{"num_key_value_heads": 4, "vocab_size": 2048, "norm_place": "pre", "rope_fraction": 0.25, "qk_norm": false, "learning_rate": 0.000883, "beta1": 0.95, "beta2": 0.95, "batch_tokens": 16384, "train_tokens": 151900000, "dataset": "wikipedia_en"}
Each number is 128 + 24 x the weight over the matrix's rms, rounded and kept within 0 to 255. Layers, rows and columns count from 0. Numbers have three digits each.

# layer 5 MLP up, 896x256, rms 0.0421, rows 674-728, columns 0-127
105114120146140149145142116113149143132117148139152100114101108185131146093118136138118124143188145141202103093103138131124138110122131146113175163148119137067143123161131075094132172107119112139136169111099122068133081130102125146164111160122200167127123135133116126154123134162124121091131127167084124132128099111149143183121125095112151137158168114121134127126122126157167166165118
138130129122108121128132102156158135100154124146095101146131151124152114145153124115079108129136132117184111118139129087130119155155145108143133136136106128108116102184143131137123128147114086119093102149140111140110123114113154158121133124142110086151156089123123132144128113144060131161113113120138097120137129156082117152155113134146110090145145156141115137124128153117164120178152
131112095128116132123131145164142163150140144115115133126120143125105083128124119106114135123095112118139125156137104079102165106127132123138124139116135122106121138166144119181135155119092126140135100162113097123119136142105143219116138112127127136127132115125136158131149148102089076155153141158185127119144131127157104121114156188135129122119157126168146159122144101110152119086152
134151092136160129120093150106159148136073168129072116123124158078130149192091143113118146114130133089119112094109116127123092173164157134136116109139148121144164117160102115118116146079095076107129114144119103079101142124134143147091116153127095134148101126116126162139090095188103081141121135115167106160135133126154120109140158120105164120167090139140105072065135136093162150164146
135156133059131131081151190114145131175107124142137096103122117157126161127119175160128136168082131140125103131134136141142161106113129119127119153131123147098154137114127154151122095114089109184088109103146140133146140085098136105120111145117116125104098111149077119160122085124121131123106160147151127131106148120155145110129067127118144092149135135124155112123163137120084156176085
127125105119143127103120161096140124136134113103114136092117137131096124121102103167150129161147166124138099102095095147108123097107130119135090107125151124101164178120157131151145157121112135130137161123187125096140124119071110148145138150116172128138114124144147094132105124143115093143157150173164153132058150147123155135131090110165183071169119131099153118117119091161129158149131
203108101153145132135122132129153161112146102150138118131150080126135116130146137150156102156125147107056114124082149126130140138139136133110155093128179124122111186115131083131176104100108115085107172105130088069136122107120132113165138141097113128094160120100110115156151137119101092173163111118154104135115129064090119139138107109174120118109127126151134111121135094106178110094087
118143106103146106109137144128114135110096106136107124103139177121090104121135127122109107143136129108125154109141137111118099172148111105100139134151121181124122136107131114134173143150130136130150102135092125118090125156107121127144116131140123133120162088134164120138097047160154099122121148136138131152114125154128110156105132109099127082170107119115177142083116100150146129185109
178135105116110095046150166174106129148139126141135096101094152135108111130137107116135084201130129137155128133069184115117106154103177111152150125116126144128094121160126126154121129139139124124099130157154130132125137082110143141122078114151175110123148082131146146131079103161112160173146097133150162160115138144127085119158178119144124085158150119127152131120139050129103133144153
087199142107136136118137092145141186125116104070110153101148123122175124099102105138107116173124168100138127108121138121084168112132149133153152124105141209095133171178128106117184138120098128144172106110157101133069106112132127093103103136129116168139120117145098135119122109125176133136131130111160119116096120102135168131133117110139157131123087139173120097134135169114110113109142
142156130099151131098127135103109149112087112146139130117126145116148100097114174155138151159129144136123137113089155128136126134137167149128139165151141118149150132103084115145152132161127159139115140143124074139130128114144065101097121090103128110102112080116118114150140153115135124088128125157113064132086089100147147115162126110140147124154119122101121099070130145119128175097120
102141141106117128116113150083159169159114089124141118126046123116118135097141121181081162155118119111124138145139136160170173130139119111102138096137111169112136103129138101135116151124126096156172154063110078110090114127145098137093139077125125144184141166106154187136105141191128129111154099124106133146149109140133136174127113129140102125134157130169137139142119107125132154142098
129097161088140127105161145129165176085170110098112171091134157141111145105176084110135135152117155108142117147127138125107132152192124113119146147156118188125202149198114102106165102112110123162187156123113139135115128141127128134090162122176139181145156154153124175086104152138161113076126107121122110094156087108138154157136099164149099108140128115149107111134139146156152149127121
112114156140162136157099134112149156136090157133084133112100119137132139136124170123107128138151095099130126130122111138103148114129087145158134126154132118164135173130119126166154166124161130126140164123115156111135153168107080121133158140092140120156104125118115099123109140141131112121109161172170130123112154128110132092119136140119175093146088142133136137096151137119137108140125
141150122057129083111115122150165097137132072106127124102133162171108123121138068103118152190105159142113142140114135088175071123161148110117135097139114167111173124173145146125148109147114130175155112097096082097123152179100107161091131111125128121175135132151125145124124081158144113110155154118112097152115140123110124092143132179158132155121161135114121161165127096109136166102126
165139136113103144123111106130107119180145159132108110097150128128118111111106110119117123142133126119118140135141139095074145130171150104096142147148138131135141160139140128136121167121118135173130097124108137144106128152092097143131137151126134118123139107121155135121129116152111100136147150115131145093098139150120090126127120122132100157140166154143121125136163133150111134153089
128119121100136118066107113120134174129167159117089113128099118140079116156118097140153166142153145129124130128143134136144104132143139126132144113150143120132119122152141132117111145151114135108113120150151117125122129134040132095123119130129134159106156119123116128142144115117135125094133126142064116120121147097115108132127170160103112079151146123198132124140186120113120115122143
134137114134106140148141131154094138097130094096092123144129138106108145135112146137116136122168171119120154103134122132129155113150126091147137145113099127142129168132134101122128136147158129160118118106111117161129167094127137127108098120125100119121096142158149120131147099118139090121141129100142103104104114127112090161185120129111106130111109142205119153097152101124136118127093
153087106145124106101128134143121107109147120114129097107095113140100121120183152143139111143141098174111117152065116146110112152151146142168176129149174149109134160167143111125139105106102160106155149113181124130138103117099129129134090147172176060182132073106145190114082156127115132126176111153150127138090096131115105134126186139114121078118149143183128126062139126177168112133147
142082132117147126138122129088151127133122087110130119097138137135131088130142115139157113152138105124137151195118140115096164089158144128101140120125095152169112126147146140167122127105109156145104159144110116109143118108132132160144082145126111139167119126109090136137115135127145080137123154158136152148112123122151155110157132126121128112130101101116134113082139123091134141125126
171090124131135131124157111129118177125147118135078100174115131078116081145104089096154133145134130095144106120118128118128203136144151135117126123136142149121138196153133144137173123094139131109174095146119119105124142100131166139141113131137113155120143126175093138109114085104115151131112144128130119111115109111140065098144168182158135125121095130160141138108192097088106103147112
169086151107100149090126112135095132122168105090106125097142160076111127134104110156120120165112180111099117144118123133157119155139133109078144119130174167089122137130145138131143128132101095109103129099150108120105121123089166124132122148118129150128145121136069123124148170146114127121119154136111117122140143104142105120149120148089127101120147157083118124121123070139125164133147
107138131126140111123108134108134116134154155124128111148105175130127111127118102146110128148152159136164113136141130122136127184135152096126138173139122093100085141162186113163137144124125116120127144155122136098136131120098117107148144131151116130100149155142129119109141144144154091103108118150130130082140113120109121089139138110088129118149142123117145095120134119174130120069139
108115121104172098075153140162157120129100133119115091109105157103126105148135122105130151122087093077154169164106147154110150130170158098119161102150145152103137130159132103120138113146116133127165103144127130124115114149132128144076100150155121112132133130168121151094098071132146131151124121154153136127131094124089120156170136112124136154107144161178107147146160102120094145115107
110149182131164131113163147177119114160130121148091117100118138118091133122148137084148118145134114123131152127140133087090156131152145147184141125116114119120184097155127151105161137130108148107157161118096154108134076144131154088092165094138128131094147129175148113103077135138163092142136097126157101151135139124138109122150135114121098135130130136084126131123156008110101167107120
125132128162150101082152118107130118067106135111115104061117166103144118121107145121106107122112106154127079150110120148101140146128160154124159146116112135115095139146146100122156159137091075170144163111106148148138110107117125140186155089122157095163133060125081130114106095182104109093108127113155126135117121150146145110168113144183156144141147063132146062099140130130137154107136
091118095147133128121094202148157149098109132112118130137099119102119109123126125173134165118137084139155176129102149110168142166135153134150137094140136106121150167087121108139112111116129123127123167143151125136120127141108124181116136135120136128103115121120124110122097136180143118135155171130144124112064116124130086131160175164156159066133086079117120131114139100156123101114102
141114175066146111120092144144127145171141098145107091104134156165075089137108048125145115140094128134116131109155136071169129170195104126124148139120115134148112085145141112107141153110086141121140140134125139121101110131106164090117142138169176142118109127155130190147100097128147131171134105128094098113052121106106085121164151172188123155185065079140170115146119119142138116085093
116108122133164120107073152099159138158118138152105122098095164093109067113140084123135133141139143106129094086095127111126144153137149086139152123152141192112146142151098130137140138124104137180119093136126109122126128136131155147099112147153127109190151136164151139114113120132109179122088130151142110098118137094102114091156161150086127137090131125138110154130158111161132167182140
108130130098179105105120148125128138108098100136142155121115124126131124142116104142132111146150109142127140123132156101170104169162156155149170128143096130123147098145144144150180145120136158152151166112139107096146131155117123136087108146162152128101085088153125181159094116085129084122154112129137064165121121096114163137122132194154170094141130095113119106081180091132130072104155
146171154116170167077114160174143099145099104098096086113110131156137082092154120138108146160131108146157135160115166103129104155113124090109136102100092154123089110185146132084146093106106161132128154154103116112139129199094126175139121128152176109154166142138127139130171165136196109086083136093117137098059144102168147134116134129074141131118129164133083146128189150075165138172108
146119115164138159129111147074170133111143125092141125100112163074152128115105153158095117125193168129108105104124156134112130140139119132135129173137117102100144190136138110172128159102104103110129191113087097181142080136129158121123101110133156121092168151097144145147127132160140094126159093136121089109152105098118169165102105138107133112121121103125102126121135105132142114140095
115119120141141133149131148143137126058138162132124115150106190128109126115135084073125153157151110124134137121155134131128114146167104131162113124123125133127076136114170118147128127094114140148105113149136138103143099119101139148137126137135138133131130124136110122118129128155138133142117150137164114112107147113114115092139142104074094156162117112130163131149179157109151143114148
142107147084123123098152144123158154129145116113106097143137152129090118142124109100122123126095179143110179127138130138120116151121129128122159124147081105163140130157163162118146141107091120160097171128104127106079129143175163128127147111158133144133098142132124167085147123150140151094140158111150098135156137093160107168136097136124097125122149107139104089131169117185189138164117
098147113154140151145110125097123122113137124119124106139131139132102103172136141152124139096117113154124135182124150147128118122133130100150145106144136174112105143129135147129145148103078135120138145093133133089117115099108143138109148144175135128188117131127139159161123141188140103118155104099134108125080072158188139180087179117118143132140153136146102102161151081151149163129121
135124136109109153123140147090132154084134096123085141125123129158122143119141121128135162167096169147134118190071140089107160153140112120124144097122140126145133142093137081096153147139142106133143136069138104122115119142117128146117140095128147161126135094148105154118138125126163127055143128121095148109159055130110140142178103144079143146114124121152136119112133111123096161143145
112110084133116145159143181106151123134124127142115075102128159166151108141130147199101143157150124127133142087099133085121136143129083147104119170152113098106136128161174137129152123101126161121156134108110139151163113125137096162155127139154181137156088084162122125126124122147147107095130145145151124138103137115154132107155116151076134127128159082108133116132099120166126106116118
114124128145098147134122126157138166158147170149150113139128141111112099131148103111139096139115130116122104173163126110120129170087150133161137172093146104117134146125123139109137169130113110131138137125076079097124108105155117143097088122163082145168129086137155155149103092114147124142174163132152119134147125139118150144153132155115114115130133058179154119084155115128134122173099
151147112119116161110117150143144148097133115137110111070123115105099155134144147110088118128166160115089141111166118140132132131087125168075110137103109154131111118101103082179130129109111125106117102140114128132130096119166142125105136122144104154109174141096151132165134114125147121135099133109163100135128172121090084123168126144135130145146095122117147100147115176139159145124058
159156136106131137079129130136119108136132150146110147101118145095116132156143163140103154119149102109129121127109142097103136153125135121148148178126136094127133148153129147115147162152143097136143168124124191075116147131122113178132119142137159102126141096137136119084087146140096092087160126148153111128112130137155137138130145143109133129123165098146161125151107108131086113136106
172142150129135138082155176104117141076141118105132121141133115105139109145157123116108119140157094109173170119119150093098145165166133122136142146146156188106158139129173115170109159137120105155145141167129121167127085066117106129122125136162184159145125117123102169136121091164150141105129127148095110094142131137130136159137149158137093121156133166138158101123174185132133158146118
118113093127136140145137147107128125113120073162136088139116088167116110108146155104130118170148122124117152154143108101128132118152133141116136129141145069144139120160139148146126124115121130110177119133156137123128091112118093143137083138131142111112140123114087141158139152140124134113156150096136108129069149123137136141110132161126146111127101149113116129137131139098142112138107
118117115096142159149095135114156142153141114084105149146072143173126149122095139151103146143146106111124175134066124061135105123095114160108121135170079172139161115149096170111104144102142114095144132120103109086113147145115163149100118095144145132162143143113175139128145162135143126136132136171104161120122113126129153177139145116152179107132153133151090115113135130136175108159117
123114148122105121077112121112172199083162115113124103112097156094077122155142136143122128104082138073165110165111151112125131141150086133130100147131133128100136184137165125115146139144098121134182124118113118099156119113128133113108112100196124124150171150108120197141081115149102162109147158106144160089136073120152102128185128118105120137126138146140143083093119100153102155123144
143121127123086122117092130101170148168096134126085151136102155125134111157113117149141162131134122123155097159124149095112136137086131143149127146116117108132100121132102139129134122124120084103080140122113135114083113133110115123155119109109131127117145141121129151143119107120122149130110156070137090154108123085130147162135127142123114149118139112130132092072099150162148125133144
157117134157182104143120131138137094109086126150059107120095143135129143175147102160117126114133155105156129104142131143105173116121141101120143112191136095146138142124085137103127103135110115181170132119128114150110127078117154118167148116150115120108135137151137128153118113147119132103121117107129118122141124110139112120131135117182106133137102160104116056139137123121184119147141
145117146104161096111109128135150125144144091126106128149129118126066143131146164112118109146142118143114125095139095098162124155148130141144092195122122147111117152133125145140129161127141106133163062139144100113127125105138119129130122104129129115113135100146149154146127095102115108111120149097115093136121154159098132127122132092149083137132133126176120126160111112122126196107087
098112112148159152113151102134137163126125154146120104107115160127126121140129130106140153116139116130164080122112105130103134098137095128115127134125116161121101132138111129109142121132109164169125095153189104118141126136140107106119121119110126137153099124193096107128148134132117107148138170119141137104128148104152156113149115124121110124152136135152098120144119122102164109163148
135146145111125123150133175161162153120170149137093112134097143102073123116164128100093143145089122126143118089164121117120116142121110151160101110153118115111156113143117146122118148073105109131131089124106159168117053149123134151107176116151133137156130156126162122153102109177130128102155163153138104143068120130100127145126114118150119110177094136155125129136131095093153134180122
087128136111146105117120128116134097121071137135145141137115160153129085178128166121142128131113149116108129103119100105137151112115120134152142125123115153122126120113130145152129122129115152120169108126135063122132146154124101146127141108111163128149171117154162120141119114115100135136163133080106142091113144160140164136120124115082115129110141122106107125136135164125163124136106
107122115145166120084104118160105133149105096078135104132119135135124161155160171120100169136104122122132100175147153091102149152181135105105151118141060150080133113104132094145125124086098133146103197070130055066111113108123172148136127134145127151104101098129127196157164097140180117118129130143127135102099134132145096160112160124111139133122160115136131126133099117137135147141137
116126152126136134069132120131134137122110185119120155102109139142110142120102151145164135179147162139175098128109107132087119129149144158121133137107077148145098117126130122169142117100096117127132163131162125091136118137124088111124131116161122125101133122141102195153135121142180137139122126163130149111119124125148129136119145149128131143105146056118173165129140128181097138109155
125112108154108161106082152107117103135142109144157148130089130106145149110129162156122105134188112122136131141098125121148141138127128095170165101123078152119059101118174136179155123068128139163136158139153163138141090128087120111145088092174155122126102124115104147139144115205125095116113169143123116088101129137151135171165128126095141130180194133130147095150146153130130173113080
139111167138119122157142148117137156122127133092125127152132152098128122139130180151152120154101132103119135168142132116099128088110127107178135114118125124109100138111125088134148090114146128128124119123130132135118078168118126152168112137114105090150092118109119152120154135141172122171089142082125105126113135109157135149122120154120144154134107124115155158083130132130125157142125
148123104132104137117118126125125179094163156114128108129127120140160137156125171178124115154099146121152112135127154114114124141138116120122110124078107129123073148133132060129130125126139104153096142129116095114121108103145208131142156118150120111142118109112087172177149109166130119169116110094145153105132125106133118146146152138105117137108176113161139133105100129153133104101105
# layer 5 MLP down (transposed), 896x256, rms 0.0324, rows 674-727, columns 0-127
096175150099129137140110148107108094117090181177134114120137153115111080116117147143076145155156110124131146106134133145108118093096116158119089170195161121140132156121127128172113158135137132128128103099151147111094082115157121140122135118104136145162119080088145116121076131175139122156144101149191135145129149151150186106103137121114143153165110140096129128117068133117180113157108
074116157126162148121120129123160138128105143102184112118142150122149104139101099121123150159132109111115174152107129144127105113084118100103124117122102124126119126141134098109128098110122130138147176118114095142110125140122103119099137133129112139121128131132134152138125129150127142079138123153132119120099134119157098109105135139109132104102146110131170149067110111146089148152151
120115128130146108148097131138158118129120130156123120118091124123091138134138130177127144118168128137099155112098104106155121133120110071165149074117127113149154114115124137097140128130152144116160098148200115159085118105127122141136127154142136107150102140148136100103116151139137167082109131121146103110144139138140138141183094087123152104174096098110149089118119142135134113128119
129157099152113094152125157147084135175122095133116135134132155152143069088104113086104161118129112143129128107110146106144116062119112132112111085137169174118097149116137136143128152154115119121108130111141109101131114128134071153093155131124121138067124118094159133148116113125138131118156165177132164154136112134123146132078127141130140125078162135095136152146055120126107134104137
128125098150123086155184163164182124120116162099099149092185136093112123139158159142098094131107142091152108103134093073145102124143119120138112157158110155124157145115120119121129152151142106128123116157137083103183107160140126081155167141110098126114116117107166096133159151123098125137119152107141124142123092113124150136120093114104118149087111116111144203102125153117126177135132
114088150134134139161113115121126138120128118094101139145089105124139149087139119117092156101156091108117121138144176114090134149159156149110176112163136176112081143130120078122180130120114115104129149111141096159104154123139132113103120120145107099109091173115125159109137152108134173108111131123125146171181095142145143101129151147105104167091143122147086127127135170096096116144147
088120176116135154159124122159101128113104152101117127137119150124080125118123129100138169111116116116181111126113160089133110144117157090146166183119145138144123099135131127134102155122186144148122102132143162129094134151144158141114171131164145148179139115118172147132146121142120161099091141131090119131133109131150158153140122138087126150121115098161125128113108125136116097161177
153137139158113142132131133131102110112152131114094120116120105141161139140123125107141135163132113172102120182151151133112136127127105143120092133175126118092165158180106129108041118124087124125121119100162130116112142139153157172132111131090137126152094171133110143123175154091145156119125130088150165093123131128158146133162118131103117136113132136152134111123131162129101131112125
126139110122103141100156103117189115104165087139137118097098101061128201135177136127158142155080145084124149154191123134130156120155085098151122126110122110137135113128135142080138103103116099117122145108084132105129132163148051101092100126122125095140102132119084154127096168162083097091130115112067086130126174132138109139124124132165155154146118102106152135118125146128084125117108
138159123097126105127131120130142122159123101125126160151085118132195096095097152105108099120133165146123153064125115127086145117130119130090142086134134170144154101118134104112052093159140120117172134142154127111106108123155118084090104097132129147125118155141106144116154174083111131120102096119150111119129145120127079120145159144153103137126111156125136142136138135078163159144176
093095123114139164160109211125117110137116115143085134133083084162070131133157127092084135123102104115140139097127091089132169127137113147132140130160121152135125146115104193169150124053133103104167157096131120127122132127157124114137159132170156112149132140120160149100109076166149143110134126133145174135132143165118121120124129164084140165130115140129155100167129085127120113152104
156158098178106094096152170145159088153147150088148100123100166112128153152132134089133128127070159108121128119145132109131103136137157130109134171120149108121109163155121115101163128154118153123108126159142141150133182108115124128091132155123116141097119158031130150141120097113123118145144166100166088134147129114117126106116124088126095152144104122123132185142089159101156148122127
126169113144159147106101127054141113144156136061134141159109119140158127092112166157160102148100102156139128114109150120129150093128166124101097162088110133133105114135126114171091111137141169113131135159091134145125144093105160173151109083140109118111119134123136129119150109164128125123105138112131099115077156131072139114135126090132120155154144160151103142096109097110144135154159
143168083099119114128148115149125120114099125117145079135160159093132119114163130167128130130119142133174129126121130149117110124122108103118089116087130131102136121141093136097082073150104111106111086130138108119163136108145144140087134145144127123120151131154135154146141125143160111142137151095113142130150142160139149111127156087140151180145122091116110131155081124155126125168126
094143127132133156102099145132166135117124158143131116142149117110125125123144127149098148152126123121147142144109169162128121064103139086148103106120124109125128134104078132152118132162148132137125132124108153201076161116087121133145123140132129111123138140135100136091127129145072121124101147133144123091112112177119141092101108118106119082116098113116158113115099099133175153120159
156103092127120164091141121140146132096121136093155132133135140115152144096123136149142118139150141143103148151127084136113148117127101133123116126129079168136123128115134125133119097081176136170138142123133109151159144134160152115133139126162117146136141127109153128127166140140134128116128112176117147130122131096117111138080111152130115125122136170121120141114115134122142134125129
137195112137102146153115107127087105152097117194127166152129088117151117134121101137122133102123129096135126090146135107153116096098097120120114132143156076157122138126123183125112128133137127172097171080181119159135131128157131120086123161091131142153074099080146119129144159078139103103133154136128130140147128145141141139122145112129098174092118115130105137116116172131116152109147
142148135131146114158143145113150098133118154136128114142127113118149120167157124120151130140099117149130094115146138165076140189170146136112133122158157088132155134134134137135087116095111126114115124153108147115141147150133105151133100122154141146103153113110113150126134081132117140162178121126135117133108170165133109131142150155162154094154142157086140116127097167126143146144176
160107173109134130121137173135140162069089135104079145093117133161122113151130159109107129112162184130149167157145075087179135107160150144128185163116101128129110134094156108107150081118150125130129103160093102103135116119142082086139054164160166094140105109106094163113084118108091171131107158136123111141096137154151111103094079125128131112146143145137105120141117119125146171073141
130152151115098058136137128126151120107121154166117156166096099148099138112121121116144134097151135140115092092134115141154115156130131128125102133155173103103130145131128147124139157132152075126145058154151147130132171125146119144113188121112123150125106174178131102130128144134078160148107146113137134087130128141096178119144113144089140113111122123149130100104138096141122096129115
080140094158128105107108134132136116128091094138192129133135131151152157123121166159144095102087124131132188132104141154163120104116085140140149117120105092149108148131091102133109087181154119141105150137163102135149091134142162109138122129074118115136110092131108125111169152161162094120054100114157142156118147093174155147103110135079167145114135113084125104103135158142116104119120
079118124183138153113158113132154099136110121154129108153101104120117157149176134102148133094131115168155158121100132149097134120146107127110139123136120100114129137141109129114154151177116177139150115131126139134096128120167116168136115123154123118124079072151179138082117120137122126134134118131140154119127125141135140109114121106119113139103109101149125135126145151115121085104137
132099140098120141114117108142100156121122117126167161082156087145129112142139129130106122134094128094133113103129175143119120103107131158139139099108155171129123129106089109106120127101100126130156151118114151141131108163162130141094139128120142122158122105121151131124146120125127101127142106118148120113143100126147125115113131101168107170122118126134115151135121148118148145174136
103130156169135142176107097116116140134157136139087125120126092119139138139120120160125164117152153169139099136122129124126110068116098157120138120118076080150136080120082151159129132108110124130113141119149159152111113142163082094125118136121153118071151108151125085115162182095122121096132130140088125108134140127209112118167145184128107144142133113064151138103094135123162141182151
120133116141095165143137128122163121122153136151142151144106112120153113133104130167102119140107130126104120109085133183111163155089126099146095159156116137109083107098140129123146117119155104139135083116124115153109124132143114086147151133111129126144126160138065128145158111150109156124167141158095130119109078111124113171117100107148143107139157133123114152127118146139129116122135
198116092119109113140136121127128147119124133094153138135110092156141122097101123135115147101123093129172144154074131100117141113112133116125110111142123145134121112096089091145121098163104112061126066135147111114119135117105129142157154103125118141157140079118151143165188139113171109134142148160159113104130100095090086111119124159110134131147093100102163182114146083129136115173143
169181132096108120134113066142152138132093118147195086174105117145123159104121112160136144115158158141161116164132142119077139145166112136142111134129126159118152154144154103124190141122149118139123135137125101118112173129146147117092096141152160110119132134149125167115153155101144102138109134115176085118151115149127196107113148089111127151090147131149105097108139141079183143103093
118100120139134148107167101092127135142128153098149158163130111107136155118121131120138102139161145178135095103106154134108125125117159151106108122138113158091124156136133110123120121132124144107102122141166185151165100105077107116140116052121113133166106113146160109140132104094118116076127171073131146137160151152144132074121161103124128122109162170132123171123140104109088166093101
115105146117162133157125087109146058098120113082110170144142096142168163115159157131131120141115134094084132157174085127145102128116140144127106110101078103127115107067104139100144115154097159082130145101086109119155099147125088116090161108101128126119155110120101125124181140099159087127147135109128118148170132160123115162097144146157142145149123136128145167133127145125152127127112
149131132107144131138191162120131137164128138106144128112117128117174154105148144130141077108143102148133102168087144164140125130143125130105111205111175126136103182160150149151124148125129133119135124117102174137183178093121093124144112129124167141138162122125092106113176139121140133134128074104143161189136195155125140170140091061124112173137127112126128139147108154118124154155101
163149154121147130150127157099152151121136122129135155111198082142139154132088143140172167130147130132167167118099125143121103127138124182136135146136102108125143083075152144138151139125132146162129125147139122090087137112155126176083107157144110174158142144123073142113160103131122194128105108128098133127156117095148105110174124197139125115108129124141102148109131124157163120103105
153160170134146123094135105108124117125133147124121136151097100110116128120166129073119119107104114120128110131128065132143137133117124135124113125137143128118121107143148121100130103178101161136118105108153120139167149129053116156096114155109127135132100091132097177101146097093105145128163147136122178173094132142137142098126106118153130112114138123137134158128141163131094143120146
130131128103105138090145147177130112135110100073118156096120089138112147128136167150109099110138125120132111110088104141121142135128142144120128153133131125131153135170068159112102132162126111120134130079141119109110118126128154097141156146106130091117111138125146114134189130113127150125160079087182139104130072124154133180120083127132125125083131134200127123150072138131128123123170
096115143149141144121146089164116162169094121112100145141120128146101146116142170097096195167137125131142133128150151134129096131115116080157145108125127162115095094093125115126115132121141107104147143156097165185062134143098077101165117127123128135154168174086132116132110174128130135119128147168099112153111116126175063111109124149115178145148163144133103104116129123117054130156195
108118137126189167133135164113097101131100150096069103092151163111140077129127171125100144151147110105190085113139150117103106137110135116116124172144160142131158152148159100102149135116130102102119106130129150110130134123116117166158128128125125074135112125144088143142113117141118101149128120188131133120087113152137150123142067132137138102135142133113153105135147136139120151135143
060136116125121119122105100115113142130153121133131106093141115107117125103117131118103125125109128139087144081103133166122099122086129150108122120114154132109137094155114169175066113066127109109167152179083154134117096128137166169186120132140147121101176129139148119137123140154105137106169146128127100138145176147094098152112141067143046173112118141113127123106106086135110110158099
159144165154135113130115150142127094188096167119148145117118128117106150130133169071155140126141157122155097163131131152085126120191173138157113147116128119134098175141135104140137122123116118171103154178134091137154150122126135155109117151121138118122158132111142136132100157103104116143108146093148107069155095141136157134093121113145109163124122135108129113102111157108151167142114
110123144120133114118130150112172129078124092147108114155110126156097156120089121127122115156133166108164125078145150093109129132146122105137101116145065145125105125142167097103136090148105120095157105120163149135121117146115121139115128126106144141124122126136106125145124137126129112161122139143114103132112121129098106077095100099096119108103134184091165150108145114114116144131113
143116146157102115163144102103083117137161145151131121173128164128129092140150116118121118113124104120187132131105116118096131144156135115127128119168178088145103174141131114142131120162144097138137108147178105138142189139142183134156113170118143130148113140142116123108090124107095113113131127151145123119106102161098176142123121115130125151145150146151123121111148130128093122126175
097152115158122149132135116140134152151131111119121166157128129102139097115112085111113097127152117137122105097122153118131125106115148140114147155150159177133120080123096122110096089109175134103126083143159110146134101089103125120137163113156149153121077143098134114153153096125138154146092172123167161130117133107125145158112138139126113130146138143128097096111084162120156143132142
141097175122131148133050156102123125105099134130121138101097105116118101089106116162113215179094089092142108139125096152144126152106140126125132144105105130121118142153153114145137149124104130101145132129135139112043104144119150180127176123118152139125089136159087151103150133106128088150113118130099103111120165097126158106137106095097128093095139120112096162103137092131108133171137
154079145141130131128153153132138140122123172107144165124106152135139124136102126122116087118121129120136127111106156127143138123099104137141150102144129124102098169123120134111133140148105126148138137124127126134164170127117135148113134117148066152114146124165154158132132095164113112150105135107128126123172125127132140131141113098145142151118116096142138118104106145125142117124110
156117132150079098128087144096149163138119182102143122092112108100164134164116145091105150150101130127141133152121189157143106143145109138131164150098141145110122141151107131128086111100117112140129151121107152124112156146134145126172133146139127122116124135138154122196149126138139072126094123121150086151119147132098139122130132117145092131174122165123159164189149162142098137131104
092147120166106162149156121130143121120113132154126102128147076140180199140114147126120142168167110116113125154121127124116150121119156138113140158090140126113104109115054130136132123127105114126137185103158177127154154114140104127079135145099139162153089062132114131137112113122131132148124121153136127115142143125158146111095131126150169120126103108061123137157100118134132139160106
151127137117158149125158123125123116112127133140130144136173129147136096077162154130134134127175102131111100127083079148087115115157123120117128125103127154096097129078125148153125173134129160127147122130154099096143138076127111112117171175183113137127139101105105130100136126136136105129165148186132130128146154170103116129093117081157142128130151150098142130159123152117097121089119
175133124095111141101175082109130147114156151115109116130136129088134128079113158090151074147095146131104118107117059103119148127102120168142094151088147153107176108130151139116094139115086128056102110174125124114103115175158158138111129128153146096105153109132127153079143111131134145102138162150125180152123136143078152140147117136111153197146106151159133157126144108163124122130077
107093128149097135184111114153112153135106134125142132131126162121112140136064140131124098102103142113141152155121143148110121108071137115153110102109122104129147136109111132106116139101110122120099125115091115148122144111147158108148143141167152127129123127126121107089133143130129142131130112151137130124129093081165124133136106172135179158140109155117151136117152125113188078142134
142131088134102102136118119151135119131108139132141118116139150122139155122111137124103130136157158130090136133131125108158153132122153109124120145110163088140125122113145130138145133103167125112121136131063130169115150130127171119095166130095133099134179139094146124115089142154108133095100082117144120131153130174100128121156115164122138131142121144131142123117169110104116148112126
127128124169184207137143171109106162139152122151136134115140162141153161141095154134152099118125157117115160147131151158153137102138132108097124164129164130139110125113079134156099105115124129119149175126116137143168169109142111093141141105131095107118092116142095129140121107111123137142128143128102139127110141107136110118115163121105138158130148130130081147076123167122142138102131
123104123131051136151110184122104135107174103160130100119130126139118143102119120126098125087111128118131119141143134128144172155123111082093157066158138077150156106149132124119136173116140110116129146143096147158120103128122111134152106111141110133107109129125078136102159104140177129155124119152136109153146107076123132104150120125183156104094100147146143120122091105121120129119137
140150119113160106093096087122100118133153097143147132090108120139177153174110151169142157137131144111117099082127193128172138087120136121111096121106152132100129069139100083099138151119130128088164114160120182160115146111156077117163104124112134112162162114139106120135124126129133130143125117125115122104134182115115114088149152135147138159128150132116130147122145116067130123134116
124083111145137125172126149161118146135127097107133128136131144160122167126168125143123084079093093128153134099131192151120130094134123130171109130116156068113172128112134136080101143129144129133113104100134130164139137128125148137124172166093084114107132103106130109138127116116106125113124135134131138115135107126087138098102136107151138123138117178107094144129110157079169116131170
119103126118112127145114159122116146138138121128101137175137061122099109142113123113139049116104079117141129160117141127163093129069123122106118093114106150135118075160104162107068163131128148134148155112160145102190188128140136111128139129201134138087149130127128125130125149104147125134113114115150169122172138116124154110110175140182087128143141116123129131127105113129101111091146
155118141084133130123121119143144121141120120158126117123134115145099130115159129116121112126153095143135111084107122114134148122161125112119086156165141138140132141135108128115124137133114130129154075137136117085125158106137146129096104113148135129124135111149130132133122117120108120139116106133118133106131110137102119090118107139137127143081158150158111092141105136124113137153156